Each number is 50 + 10 x the weight over its row's rms, rounded and kept within 0 to 99. Layers, rows and columns count from 0. The size before them is the row's rms in percent of the matrix's.

# layer 2 MLP gate, 320x128, rms 0.0761, rows 194-265, columns 32-63
032:64 48 86 43 56 29 37 44 46 69 52 50 57 40 56 39 48 45 76 55 52 46 50 41 46 59 64 50 53 55 27 44
112:61 45 60 38 40 52 48 41 60 52 61 48 42 45 32 25 45 59 59 42 46 63 51 42 47 55 56 55 40 49 41 52
126:58 44 60 48 51 61 60 52 60 45 57 51 49 48 46 31 55 53 48 41 45 42 59 68 49 52 48 54 53 56 47 51
101:44 50 39 53 55 46 56 38 40 57 53 48 52 67 55 27 73 42 49 46 55 48 27 37 63 59 44 47 54 52 60 48
148:45 53 44 53 51 46 61 55 33 58 44 59 58 64 63 70 43 37 57 51 53 47 45 56 49 55 51 54 48 49 67 55
109:67 53 53 62 59 58 37 52 48 55 64 41 49 59 50 43 67 46 37 51 72 45 55 61 48 43 63 62 48 64 44 50
140:61 52 58 49 52 39 41 64 53 52 51 46 25 37 41 52 43 45 46 41 60 57 62 71 54 56 38 53 60 57 41 79
024:29 39 46 59 50 39 43 48 59 70 37 56 55 51 46 47 43 48 49 61 46 51 47 49 75 58 53 40 44 46 44 43
097:58 42 67 55 63 26 44 56 38 49 46 47 42 40 63 60 50 50 47 43 61 56 59 60 56 57 30 73 57 56 61 47
044:41 41 51 42 39 55 63 61 51 56 45 32 60 47 49 49 54 41 16 41 56 60 62 48 59 46 54 49 50 39 54 41
107:26 45 26 49 49 59 54 59 33 52 47 39 62 61 44 70 59 56 45 61 55 52 42 47 51 35 35 48 70 56 48 64
123:75 58 43 34 41 71 56 54 42 55 43 55 53 54 46 47 50 67 55 43 34 68 51 46 30 57 47 57 41 51 46 70
030:54 55 71 54 45 43 46 57 38 53 50 28 47 48 57 57 40 41 05 40 63 66 60 61 43 44 55 47 56 52 51 59
112:52 40 47 46 44 48 42 29 51 63 60 52 41 52 52 40 56 62 60 37 51 43 38 41 62 51 67 64 50 45 33 66
149:48 43 48 67 51 50 44 63 53 48 54 65 51 32 54 69 61 25 49 55 49 46 50 51 61 38 27 46 63 69 42 53
137:61 50 43 46 38 47 44 49 54 35 43 54 47 32 51 71 52 58 44 33 44 42 54 55 48 72 45 63 58 52 44 66
027:40 46 41 43 50 57 49 46 44 56 52 46 53 51 55 49 41 64 61 52 51 58 48 50 51 37 54 62 42 58 31 46
031:57 51 61 47 57 72 41 61 44 45 51 41 56 44 50 50 51 33 61 49 64 38 56 49 64 48 35 49 42 56 52 68
146:54 44 46 45 51 43 41 35 50 47 51 69 27 52 33 55 62 49 47 39 49 62 29 72 45 45 57 59 53 50 32 61
085:56 45 64 66 61 63 56 56 53 46 58 60 43 40 58 44 56 52 65 45 46 43 56 61 47 56 33 59 53 52 34 49
168:35 46 53 49 71 43 51 48 37 47 46 57 60 58 51 56 41 38 49 45 28 47 59 47 41 45 51 57 50 48 51 30
110:34 40 36 33 58 41 51 42 32 49 56 60 54 56 48 47 70 37 48 58 44 37 40 41 37 46 50 51 61 55 59 41
152:39 49 23 41 40 40 47 37 52 58 38 46 49 50 48 58 72 54 28 41 53 56 44 51 58 58 28 55 55 40 47 49
022:53 57 55 41 45 54 61 49 53 35 43 51 51 45 41 55 47 49 95 38 45 61 49 52 51 55 61 53 54 47 60 44
018:45 49 38 31 46 31 46 39 60 49 49 68 48 50 53 44 60 53 84 62 51 41 54 43 52 59 53 25 42 61 53 60
019:43 66 48 34 45 44 45 41 45 36 55 40 48 43 47 47 51 42 86 42 49 50 51 44 37 38 46 53 55 50 62 46
148:40 50 53 45 41 65 44 39 49 43 63 49 37 54 31 39 64 49 61 48 48 55 50 73 55 58 59 66 47 43 41 51
142:73 51 59 53 41 51 29 56 53 53 39 42 32 45 56 60 40 47 48 51 46 61 61 71 40 71 36 32 61 53 40 85
143:49 49 42 55 57 52 52 49 40 64 33 50 56 40 64 66 47 60 43 66 61 43 51 51 65 46 32 44 65 50 44 46
101:38 50 35 58 54 57 45 53 56 56 49 65 53 41 50 45 65 55 58 37 47 17 44 42 52 49 57 29 51 49 59 44
029:52 60 31 44 45 57 74 50 50 53 52 48 45 52 43 43 51 48 87 60 51 49 50 65 50 34 46 55 40 45 42 46
120:49 38 46 46 59 62 62 45 38 63 53 57 65 46 49 60 53 71 42 33 40 65 44 46 49 60 38 78 43 64 48 46
138:51 53 59 63 28 70 65 43 57 44 69 69 35 38 55 57 47 61 58 51 44 49 30 69 32 53 50 39 43 61 52 52
126:70 56 53 52 49 53 46 58 59 52 57 51 41 47 53 52 42 62 52 36 45 43 58 63 45 59 46 57 44 62 35 55
231:55 33 44 37 45 45 44 43 47 44 53 53 40 47 30 40 57 55 51 45 47 51 34 59 35 71 52 55 58 68 42 64
018:45 51 33 50 46 55 36 50 43 28 61 50 57 56 54 45 55 42 64 51 49 42 61 54 65 58 37 47 43 54 58 53
132:63 42 45 38 51 64 46 51 48 60 50 48 55 47 62 50 67 67 52 43 43 67 45 50 41 48 27 66 51 62 34 44
168:60 45 50 60 56 60 52 51 38 54 66 52 49 66 38 35 44 53 56 40 37 43 36 52 56 63 62 62 45 67 58 34
143:46 52 45 46 40 46 41 40 59 44 44 50 35 57 32 51 55 38 54 45 53 47 23 58 33 45 73 47 54 56 56 61
099:56 61 66 49 59 44 44 54 57 53 60 46 36 44 43 33 45 48 79 40 45 40 67 49 37 62 56 48 44 56 42 56
021:52 36 63 39 57 53 47 69 49 54 44 49 43 46 58 48 57 61 66 52 57 50 61 39 44 54 42 48 53 47 34 50
102:59 47 50 25 38 37 45 40 48 39 55 57 34 32 38 39 65 64 59 33 65 59 62 55 33 49 48 38 67 45 28 72
108:58 59 18 48 45 61 53 51 45 48 56 37 52 67 41 37 59 50 48 60 41 39 46 51 43 53 56 45 32 47 58 55
061:47 64 40 47 46 58 51 66 29 61 53 55 41 67 54 62 56 38 58 57 58 55 49 53 36 47 53 55 50 51 57 61
130:50 54 45 58 52 46 50 37 50 70 42 46 46 57 41 37 70 70 47 47 38 59 42 74 51 60 38 61 44 53 51 36
052:55 49 75 46 68 29 30 48 59 52 49 62 45 41 59 50 41 50 56 47 49 60 60 48 47 55 50 56 58 56 42 47
025:38 35 48 42 41 54 73 40 49 49 42 51 57 45 47 45 50 46 57 50 43 44 52 34 59 52 68 46 48 52 56 40
018:46 38 32 47 36 54 54 46 57 70 54 40 60 57 46 50 60 40 36 59 41 47 37 40 61 52 59 30 49 62 46 40
065:48 51 61 47 44 48 31 57 57 49 48 45 42 36 51 46 53 62 46 27 59 41 67 70 49 64 42 51 55 43 35 73
018:52 40 58 49 59 49 39 45 56 58 44 72 42 40 60 60 51 61 21 52 58 62 59 61 47 60 50 58 62 48 44 52
166:64 51 55 48 76 38 49 67 33 50 23 66 49 60 54 50 48 65 45 54 29 51 62 60 37 59 38 50 60 55 51 53
035:53 57 39 34 47 54 42 54 54 36 48 69 41 47 51 38 60 55 83 43 49 36 53 66 52 67 46 55 50 54 56 58
033:58 59 39 50 45 75 69 46 36 55 55 37 55 56 46 54 48 46 34 45 55 43 46 67 46 54 35 55 45 49 37 56
022:42 55 50 60 50 47 54 52 47 38 64 47 59 53 41 48 47 40 00 52 48 44 51 46 59 45 57 47 43 47 55 51
072:66 60 49 71 59 41 45 55 50 57 37 60 44 64 61 73 29 49 53 47 55 44 47 60 33 49 38 60 52 50 61 60
074:41 42 48 52 57 60 42 45 51 39 52 46 39 54 59 53 65 63 83 48 51 40 56 52 43 44 42 57 60 56 47 45
028:62 62 64 57 58 42 45 52 56 39 62 49 51 57 61 50 42 45 68 45 54 51 61 56 51 70 45 45 45 53 48 56
017:64 46 53 48 47 64 43 42 58 53 42 68 50 51 52 50 54 48 24 54 46 42 50 54 42 49 49 52 55 59 40 59
097:68 50 44 59 59 47 48 59 45 53 39 52 51 61 67 69 37 50 52 64 52 37 58 52 46 56 43 59 48 50 60 57
110:43 43 50 58 48 57 43 72 57 66 62 44 59 40 34 24 64 47 44 48 47 68 21 36 54 50 75 54 49 51 39 61
044:55 43 61 57 66 51 53 58 45 62 37 55 53 51 66 65 42 45 31 46 57 57 49 44 44 36 42 59 51 58 49 46
030:52 34 58 53 55 42 33 51 54 60 36 77 50 43 48 42 50 61 42 45 52 46 56 42 65 55 57 50 53 54 38 52
131:57 50 65 61 56 48 53 55 39 61 42 65 57 41 58 75 45 45 47 42 49 54 53 55 43 50 39 62 53 57 55 50
016:43 40 45 48 48 61 44 37 55 33 45 53 44 68 47 51 52 54 33 57 40 53 56 55 44 51 65 45 56 44 63 50
055:29 48 34 46 55 57 49 53 53 45 36 49 40 28 53 44 62 45 77 39 58 48 59 61 61 53 37 60 57 51 41 56
021:49 51 35 42 46 60 45 41 47 20 58 60 53 50 43 39 58 46 90 55 47 49 40 30 55 46 53 45 47 45 57 38
120:59 50 40 47 47 51 70 58 34 44 53 48 46 64 51 41 50 29 58 76 47 39 49 31 52 51 45 50 44 41 68 39
160:61 48 60 54 48 51 51 44 59 45 54 47 46 47 41 29 54 59 61 43 44 47 53 71 56 64 52 58 52 53 39 65
143:45 43 50 47 62 24 33 64 53 64 57 69 38 40 49 37 45 53 51 23 54 61 50 62 55 47 58 63 52 54 41 42
123:41 41 55 44 52 36 49 75 58 58 48 62 44 49 50 45 39 51 56 40 46 62 43 55 43 70 51 58 54 66 54 60
119:62 34 44 52 52 29 40 39 65 49 43 61 58 26 42 44 56 48 40 37 48 77 54 48 36 64 41 44 59 50 29 34
156:69 51 39 47 42 36 51 59 38 37 38 59 51 59 52 56 46 52 36 60 38 50 42 55 45 64 46 52 49 61 68 61
# layer 2 MLP up, 320x128, rms 0.0727, rows 194-264, columns 32-63
044:62 53 61 50 55 46 40 51 49 48 54 44 43 54 53 53 46 54 99 49 51 42 60 52 45 66 53 54 54 58 39 61
127:47 43 51 56 58 51 64 33 53 46 64 39 46 46 48 42 61 61 48 67 47 41 52 44 43 45 32 36 59 34 56 47
136:67 45 48 26 44 50 59 47 62 62 51 45 51 58 29 43 55 69 46 65 48 41 46 44 40 49 53 44 51 45 53 33
102:51 47 42 54 56 47 44 61 43 51 43 56 60 56 61 69 48 35 44 54 62 60 42 46 52 31 53 56 48 45 62 54
148:60 63 53 45 33 50 61 36 37 25 56 29 46 46 41 54 46 38 53 51 59 40 45 42 66 65 50 55 41 54 52 58
110:57 60 70 49 52 49 47 50 53 48 58 48 38 42 39 27 52 60 52 40 47 52 51 52 52 59 60 48 42 49 27 64
160:61 57 27 49 32 48 39 46 58 47 60 51 65 60 62 44 43 33 45 73 39 32 44 42 40 44 54 41 59 44 42 46
020:41 39 56 39 56 57 52 62 43 43 41 61 48 40 57 51 40 64 17 43 55 61 54 35 53 32 61 59 55 48 53 40
101:36 64 48 53 58 37 47 50 36 73 52 60 47 46 53 51 58 62 43 26 49 59 51 72 58 59 37 62 50 50 52 33
038:56 29 54 51 42 48 46 55 49 43 39 59 49 42 49 59 48 52 14 48 54 33 49 41 49 35 59 42 50 52 62 52
111:62 51 80 61 52 56 22 65 52 50 47 49 46 26 52 54 51 48 55 34 60 52 64 52 61 45 37 61 57 59 37 54
119:47 43 61 46 52 29 29 52 58 41 48 76 37 30 63 55 45 58 39 44 60 39 57 52 54 47 37 64 57 52 40 48
024:53 48 55 55 55 44 20 62 54 46 32 44 49 53 57 60 48 53 59 56 44 54 67 64 57 62 40 65 53 66 50 63
116:49 40 55 59 41 66 62 58 44 27 43 58 53 49 45 43 43 35 41 73 50 50 51 62 30 69 27 39 57 61 56 45
145:51 61 48 45 44 43 56 57 44 45 58 44 50 34 37 59 56 36 56 58 81 51 52 47 62 61 32 31 46 59 57 53
128:50 35 72 50 70 61 64 55 50 70 56 55 43 64 54 30 56 48 55 56 41 65 45 49 53 29 55 39 49 57 55 39
022:46 68 51 37 54 40 39 37 46 52 68 60 43 52 60 55 41 36 27 57 50 49 49 48 49 42 54 37 53 47 55 40
031:36 44 41 40 46 50 42 42 46 74 44 53 55 43 41 43 55 51 19 61 50 56 47 48 38 22 55 51 54 44 48 50
144:48 39 72 57 48 59 72 70 62 54 48 52 59 43 69 42 37 56 49 61 47 43 60 39 50 49 57 37 80 56 62 56
094:46 41 44 55 47 56 56 55 48 49 42 53 63 44 50 58 29 41 33 45 43 54 49 49 51 33 40 54 52 49 50 41
199:37 60 58 47 68 53 60 51 42 43 52 48 60 59 49 42 43 47 52 52 32 47 75 47 52 42 50 56 50 36 53 27
114:33 32 42 33 65 48 52 49 41 46 53 57 50 52 51 53 69 40 42 44 48 41 42 42 32 48 47 51 70 55 51 53
148:46 53 43 35 52 45 46 47 46 56 43 62 58 66 45 75 54 29 54 56 59 64 43 48 43 37 40 47 49 48 69 44
026:50 58 51 39 39 56 26 50 52 42 58 38 45 59 48 54 50 53 99 42 51 52 61 42 42 44 48 58 55 60 54 52
021:34 47 52 59 52 36 44 68 52 64 48 47 50 52 44 51 48 67 14 52 44 57 45 39 52 39 58 40 49 38 38 46
016:71 60 47 66 39 46 40 52 58 46 54 38 63 48 57 54 51 48 69 37 56 42 47 54 35 57 37 64 57 47 56 56
146:53 57 48 54 61 54 37 30 35 40 66 49 44 51 31 48 56 42 65 44 60 42 54 65 55 50 48 77 43 44 46 57
143:64 57 50 40 39 59 49 53 41 56 43 50 30 53 59 61 30 33 61 67 39 53 55 54 47 47 52 36 47 37 33 61
142:59 52 55 62 66 50 43 52 60 47 52 77 53 43 63 63 43 50 51 45 62 44 60 49 43 49 47 66 65 64 44 44
101:61 36 68 64 56 57 53 65 47 59 41 60 58 28 69 54 49 57 38 45 49 53 65 54 58 51 45 50 65 59 42 51
026:41 54 34 50 36 50 64 54 49 61 51 27 49 48 45 39 51 48 22 60 57 52 38 42 45 46 55 53 51 42 57 50
106:59 52 52 43 31 51 41 43 68 45 36 45 33 43 45 36 46 42 58 57 54 57 46 60 62 55 50 33 53 51 54 67
125:58 60 59 57 37 57 53 47 69 55 64 57 48 61 63 54 46 47 56 57 45 39 45 49 37 61 50 62 25 53 56 47
135:45 53 34 35 40 40 55 43 49 43 60 48 39 41 48 53 60 63 63 50 66 51 58 40 49 62 39 43 57 60 43 45
188:39 43 49 56 57 70 57 44 30 55 47 50 64 53 55 67 37 34 48 49 55 50 45 42 63 51 44 69 47 54 53 38
020:44 45 44 51 55 48 31 54 54 37 60 56 56 42 52 40 52 48 06 53 55 47 49 43 60 41 45 42 33 61 49 41
127:43 45 45 58 38 42 43 53 47 35 40 58 43 32 48 57 31 50 49 51 54 52 42 58 56 63 49 48 59 52 54 63
154:52 47 50 55 59 55 42 51 44 50 69 41 64 66 46 46 56 54 47 46 45 30 48 48 46 46 54 51 55 55 62 31
141:65 48 70 69 57 50 58 64 62 39 55 54 43 37 67 42 41 64 51 52 58 52 61 49 54 42 44 44 74 58 55 66
111:48 58 51 46 57 48 68 67 32 32 57 64 46 48 51 56 40 61 72 53 53 42 41 44 55 45 53 53 47 51 62 55
022:47 46 51 50 39 49 43 47 57 60 39 55 54 51 46 51 62 52 65 56 42 58 56 27 56 54 61 53 59 41 50 50
100:54 43 55 55 43 43 51 65 55 44 53 58 46 36 43 56 55 69 47 63 44 40 37 59 40 66 49 46 57 55 44 65
104:63 50 39 46 57 62 36 48 43 48 31 52 44 57 53 61 53 46 41 55 54 54 52 48 33 50 53 60 44 38 30 53
063:58 58 64 58 49 44 48 57 49 49 42 50 43 53 54 56 47 49 47 48 57 53 65 58 43 69 43 69 49 47 37 70
143:49 53 54 57 41 54 54 59 51 36 59 48 58 55 48 53 40 44 47 59 53 39 55 36 40 43 43 37 50 42 42 60
064:42 51 60 37 48 32 42 56 46 53 63 58 54 59 48 50 55 49 67 44 46 55 60 39 49 46 75 36 51 56 65 43
027:57 51 65 62 58 49 54 55 50 69 54 55 48 55 46 62 42 38 64 54 54 48 52 50 48 50 52 50 38 46 65 52
023:42 59 38 57 60 43 24 45 47 56 55 38 50 56 48 48 54 39 57 53 56 57 51 44 49 55 41 26 45 66 59 48
065:69 40 62 55 63 39 45 49 76 67 45 63 57 49 66 56 41 65 52 38 52 57 63 36 68 49 63 47 59 57 50 65
015:49 46 61 61 56 45 52 64 48 29 45 54 44 63 39 58 39 37 59 57 59 47 58 49 53 48 58 38 49 56 41 44
163:61 44 52 35 43 48 41 47 56 58 45 49 42 24 54 55 49 56 61 43 45 56 52 61 52 68 46 41 64 62 50 68
035:48 49 60 52 51 49 56 50 45 48 58 46 41 46 49 60 46 43 66 49 43 55 63 57 16 40 53 53 61 44 61 39
029:65 60 47 54 62 64 57 51 47 21 59 63 56 47 56 58 46 44 48 43 59 30 39 48 53 47 32 57 47 51 43 53
021:55 45 49 47 47 41 45 50 53 65 58 40 54 49 54 56 39 53 99 46 51 46 55 54 48 38 44 52 59 53 56 43
087:33 55 43 51 49 47 48 53 44 50 67 60 43 59 42 46 51 46 69 28 48 50 46 49 68 59 62 41 36 47 50 55
071:51 61 37 42 48 45 53 51 33 41 44 68 56 40 54 60 48 60 57 48 50 51 45 36 68 30 38 52 40 44 58 38
027:45 44 57 52 49 49 43 57 45 52 68 57 53 46 50 56 56 52 02 54 49 53 53 54 60 48 51 54 74 45 28 49
017:55 58 59 50 56 36 67 34 53 73 65 38 48 48 45 44 40 54 67 53 50 41 68 63 17 43 50 48 55 57 47 45
107:50 39 55 14 44 53 57 52 48 69 61 50 49 36 45 49 41 30 70 49 48 52 49 52 60 36 73 45 50 46 37 42
104:46 44 46 42 42 57 55 33 35 36 33 51 45 33 57 66 37 53 52 52 48 53 63 65 53 45 17 47 50 53 56 39
049:35 40 25 52 48 47 60 51 50 69 57 52 52 46 45 44 56 48 67 52 57 24 41 46 54 57 46 46 49 46 59 33
034:47 43 56 52 61 39 36 59 44 52 42 66 53 40 54 60 46 63 58 48 57 62 61 58 48 65 37 58 60 49 43 55
133:40 48 60 58 57 56 57 58 52 50 41 71 53 42 57 58 37 49 43 60 43 44 70 43 39 55 35 62 50 49 49 34
023:37 48 48 47 49 42 43 50 54 47 53 50 51 50 51 51 48 49 27 53 53 53 36 37 54 40 49 46 53 41 64 39
057:42 30 45 52 56 74 57 50 52 57 37 47 52 43 51 51 59 47 29 50 54 63 43 38 48 32 53 39 49 59 48 53
020:50 54 51 53 49 45 58 48 43 31 53 65 48 52 59 60 57 41 27 59 47 43 42 52 63 63 35 64 50 40 65 52
117:41 56 25 41 42 71 52 40 34 56 49 37 55 66 31 27 54 45 70 50 43 43 36 47 55 48 68 41 45 49 46 49
158:64 56 44 34 62 38 39 64 55 42 58 52 46 62 43 60 37 66 62 67 43 39 53 45 51 66 69 53 42 59 37 59
135:48 44 59 47 61 36 48 59 55 59 36 69 47 42 54 29 42 45 38 40 66 77 40 55 53 45 53 59 38 38 48 44
132:41 45 46 49 45 54 59 46 41 62 62 46 43 67 41 60 58 41 60 48 48 39 55 53 46 41 50 23 62 54 33 45
120:67 49 43 57 55 30 49 47 63 41 45 72 57 43 53 49 55 55 54 61 47 48 51 47 37 48 42 48 54 43 45 38
# layer 2 MLP down (transposed), 320x128, rms 0.069, rows 194-264, columns 32-63
030:50 49 59 50 53 47 59 44 42 70 51 48 57 59 49 43 47 38 54 57 66 39 42 43 50 44 65 43 39 48 42 33
120:55 49 52 47 46 62 43 48 53 38 51 42 58 43 56 41 61 50 51 52 39 47 35 41 41 43 47 44 58 42 60 50
130:39 55 47 37 45 49 49 59 45 47 28 62 56 44 37 49 48 58 62 49 42 49 65 46 32 58 48 51 57 50 62 45
112:39 67 47 46 51 48 55 59 70 57 42 49 38 46 53 64 37 53 30 55 54 46 55 40 46 59 71 49 50 57 73 50
152:57 54 34 64 49 58 32 39 58 59 71 54 49 45 60 63 45 53 43 55 49 25 74 57 38 47 51 38 46 43 68 56
117:39 59 58 59 44 43 47 43 42 61 42 27 47 57 63 64 47 36 50 55 56 32 64 58 62 42 46 49 47 49 59 68
158:43 46 30 58 42 54 45 32 63 51 63 53 59 50 72 59 41 47 55 47 49 31 16 54 49 51 49 45 65 44 54 58
015:58 55 59 58 35 40 35 46 45 57 63 37 42 45 48 50 51 67 39 48 50 62 55 52 46 32 59 62 53 61 50 60
091:39 76 39 55 48 39 61 59 53 65 66 60 47 57 66 52 44 49 53 48 55 59 51 48 48 68 37 62 51 61 47 30
030:43 65 61 55 52 45 51 32 47 54 47 36 52 45 68 65 49 44 47 38 49 71 38 60 44 51 51 60 56 28 59 64
102:68 46 57 18 64 51 51 65 39 53 44 54 59 42 38 60 58 54 49 49 41 50 37 61 39 60 40 59 37 29 42 75
116:55 51 54 33 43 59 33 40 43 55 45 65 44 56 54 53 63 67 62 49 48 50 45 46 32 55 38 62 36 62 46 68
021:60 53 62 51 42 56 36 51 60 67 61 64 70 69 54 52 50 44 44 34 55 37 45 59 45 37 36 45 48 53 42 60
110:53 42 39 39 68 53 43 49 53 53 35 54 64 34 51 27 45 48 45 64 46 59 63 54 36 69 50 58 61 67 42 55
155:56 34 42 35 42 49 74 44 41 50 44 39 41 64 45 33 40 56 56 48 48 55 50 39 62 63 54 48 47 57 57 62
135:46 36 68 43 50 63 52 46 46 52 60 54 44 48 52 47 62 55 49 49 56 47 04 61 60 38 52 47 53 60 42 39
015:60 37 64 49 52 63 46 50 26 51 59 54 51 59 46 56 49 39 68 45 62 54 63 65 31 64 61 50 55 61 59 57
027:47 42 41 45 61 53 46 55 58 71 39 50 54 41 40 50 50 58 75 39 50 67 41 52 45 54 54 69 39 38 35 31
157:48 51 62 56 41 60 51 66 49 47 44 53 45 56 70 42 39 58 58 51 48 62 20 53 46 45 72 34 70 63 46 57
087:45 66 51 23 48 49 66 41 54 33 53 68 54 56 43 42 40 52 46 55 54 55 64 49 45 62 60 44 44 33 52 55
184:50 53 53 53 33 52 43 46 63 49 59 46 42 46 43 37 54 60 52 58 75 50 50 49 49 52 53 38 54 44 58 63
118:52 60 50 52 56 42 59 36 47 48 65 53 46 66 55 52 58 61 45 68 68 46 78 47 41 49 60 51 54 51 46 36
152:39 41 53 39 46 51 43 34 49 62 38 55 65 44 49 61 47 42 37 45 49 49 64 54 52 44 55 41 49 58 56 52
017:45 42 45 54 61 54 64 46 60 39 35 42 47 54 54 62 46 48 52 65 26 45 48 48 46 71 54 57 51 38 76 61
013:57 47 46 57 52 60 59 45 40 39 50 39 54 49 42 51 49 48 42 43 62 34 79 51 59 51 47 52 70 55 68 64
012:42 40 42 50 54 48 43 42 63 50 62 44 50 36 55 28 50 36 37 43 56 53 46 40 54 55 26 55 39 54 39 57
153:65 57 48 62 78 46 53 51 45 49 51 59 58 48 39 55 53 48 55 56 49 28 57 41 43 44 32 64 51 57 48 64
147:47 46 52 49 53 54 49 50 51 53 51 43 51 62 50 63 55 57 58 72 52 44 58 37 42 46 56 48 44 40 46 31
149:58 38 46 42 64 48 72 55 58 46 45 54 49 53 29 29 57 53 50 43 42 59 69 45 45 62 41 55 46 61 49 34
103:66 47 45 51 58 42 62 52 49 45 48 52 56 33 44 46 37 43 57 40 63 38 60 58 58 39 49 79 49 56 43 56
020:40 55 64 52 59 55 54 52 50 60 52 63 50 63 33 38 45 37 42 41 50 64 54 48 49 60 50 60 67 59 59 41
116:61 43 41 39 44 59 49 62 49 44 34 48 54 49 33 39 56 54 61 46 55 63 50 52 58 69 34 67 35 68 43 61
137:58 56 51 53 76 50 53 51 52 53 50 34 55 52 53 43 45 44 45 50 50 50 65 32 56 44 50 66 44 36 47 42
124:46 65 43 62 59 36 41 68 57 46 44 53 51 47 52 36 50 46 46 56 48 63 53 29 53 51 53 45 65 46 60 58
234:39 33 42 51 61 58 58 42 33 55 58 48 63 54 47 61 36 36 44 55 52 50 49 41 62 50 52 62 37 60 49 41
012:48 57 56 50 55 55 62 51 46 43 64 63 51 61 43 66 49 49 43 37 29 45 51 56 52 55 58 68 50 42 53 36
142:59 44 34 46 55 57 36 51 41 52 31 46 40 45 56 48 55 60 57 51 52 59 54 59 45 56 38 65 42 76 46 58
163:37 66 59 51 44 49 51 40 49 60 67 55 63 51 60 61 42 50 62 53 46 33 47 44 49 40 39 43 41 28 62 41
151:58 56 54 65 59 44 61 69 56 38 44 40 52 41 69 35 42 59 55 35 63 53 53 59 63 36 63 57 70 63 43 59
105:46 39 41 38 40 60 54 52 38 47 54 61 57 43 46 39 42 46 60 47 42 45 39 59 58 38 39 52 47 45 54 47
016:59 57 69 19 48 65 72 33 52 51 47 49 71 51 50 37 48 65 57 39 53 51 43 60 40 36 58 58 52 48 36 73
100:50 49 60 31 38 54 45 44 36 34 45 58 52 43 48 51 45 62 60 41 53 47 18 63 28 79 51 41 67 45 44 65
108:43 41 58 51 45 29 56 52 46 53 56 47 54 41 53 65 57 28 41 59 59 52 44 60 46 53 47 55 62 39 46 66
061:49 38 37 70 57 53 30 62 47 55 46 51 55 53 45 56 67 49 42 50 57 54 40 61 34 33 40 64 38 31 51 69
140:52 54 56 42 45 51 51 51 54 33 69 58 54 36 40 68 34 34 45 41 64 53 32 49 52 34 55 40 56 46 46 56
046:55 50 50 50 46 51 34 45 50 53 52 38 50 46 47 57 52 64 56 53 60 60 56 54 40 31 45 68 42 42 43 52
022:36 59 59 54 65 41 49 45 54 41 60 51 33 44 63 44 55 54 47 39 60 50 36 43 51 44 40 56 51 42 35 58
015:63 51 61 43 56 67 48 53 49 64 56 34 44 56 49 50 52 50 59 56 35 55 61 62 60 64 43 30 59 60 40 45
064:67 48 52 41 37 40 49 39 52 62 63 47 59 63 57 42 39 57 59 46 47 37 41 47 68 35 56 54 39 42 44 43
015:50 58 68 65 56 51 55 51 66 41 49 67 49 49 43 51 54 47 64 63 42 63 52 58 45 49 61 71 31 51 57 29
169:63 45 59 48 56 40 56 63 48 62 38 68 55 45 50 51 46 59 47 55 37 41 91 54 48 58 45 58 51 47 50 41
029:49 37 39 61 49 55 60 55 62 44 49 61 46 55 50 56 55 47 58 42 50 55 47 65 47 40 52 56 79 57 53 51
026:46 44 67 54 51 44 47 53 44 60 38 42 65 60 53 47 39 64 39 47 57 46 45 50 42 48 53 50 54 50 43 49
013:46 37 64 42 63 53 42 39 48 58 63 52 52 47 35 51 63 38 51 58 51 58 29 54 53 41 40 53 35 34 39 58
078:43 53 47 35 31 56 63 68 63 48 50 65 31 52 42 46 56 48 48 46 67 84 64 37 52 48 52 53 64 29 54 57
066:47 56 39 45 65 46 48 50 53 50 46 62 54 57 54 43 57 41 55 57 51 58 70 34 43 44 59 28 41 60 49 56
020:72 57 49 53 58 59 67 49 56 44 58 52 41 54 53 51 45 54 46 47 34 27 49 33 59 39 63 53 34 65 52 60
013:52 53 57 41 43 49 46 70 47 46 58 39 55 51 48 67 52 66 42 60 52 59 52 46 63 38 41 69 41 50 43 53
103:48 64 63 59 66 63 66 46 52 56 54 79 47 54 47 44 50 34 51 42 49 50 65 48 60 57 57 44 43 45 39 37
099:41 39 57 36 42 57 46 53 40 50 40 46 62 33 32 37 62 56 49 55 43 66 37 48 48 57 57 60 47 58 50 51
045:44 65 59 57 69 53 64 65 59 53 61 54 40 47 49 59 42 53 44 38 48 52 61 62 61 48 53 47 41 66 54 45
027:35 58 42 38 42 37 53 53 49 54 64 58 43 48 49 59 41 47 57 61 41 58 54 43 46 51 44 42 55 62 75 29
123:36 49 57 47 51 49 62 48 45 56 36 58 66 48 47 31 54 55 47 66 43 54 46 40 41 32 57 52 40 61 43 48
012:36 58 67 45 60 44 44 54 35 43 55 40 47 30 57 47 57 42 64 63 46 49 54 44 32 51 55 55 54 45 48 43
049:47 42 40 27 48 54 58 41 36 50 59 49 45 41 64 50 61 42 53 58 45 33 61 51 46 44 63 44 33 41 43 63
015:38 46 54 32 51 64 45 30 59 51 36 46 41 22 52 44 39 39 48 52 51 38 63 48 45 58 51 38 38 55 59 33
127:52 46 44 51 51 43 60 65 73 58 62 50 41 51 47 57 60 50 62 40 66 48 51 49 46 56 44 44 57 55 43 43
155:46 64 51 44 57 55 38 63 51 58 38 59 59 44 53 92 29 41 47 34 52 49 42 45 47 59 50 43 53 55 62 66
144:49 42 48 46 73 44 58 62 52 64 43 54 46 52 55 36 37 53 40 58 45 60 76 60 60 47 45 45 39 28 43 31
130:44 49 56 50 40 54 57 45 45 46 59 48 43 67 38 58 64 42 59 50 57 43 42 51 36 48 53 34 66 50 38 52
126:58 55 42 55 49 40 69 51 59 33 44 43 53 43 54 53 41 64 62 63 38 41 68 49 51 53 47 61 51 50 68 48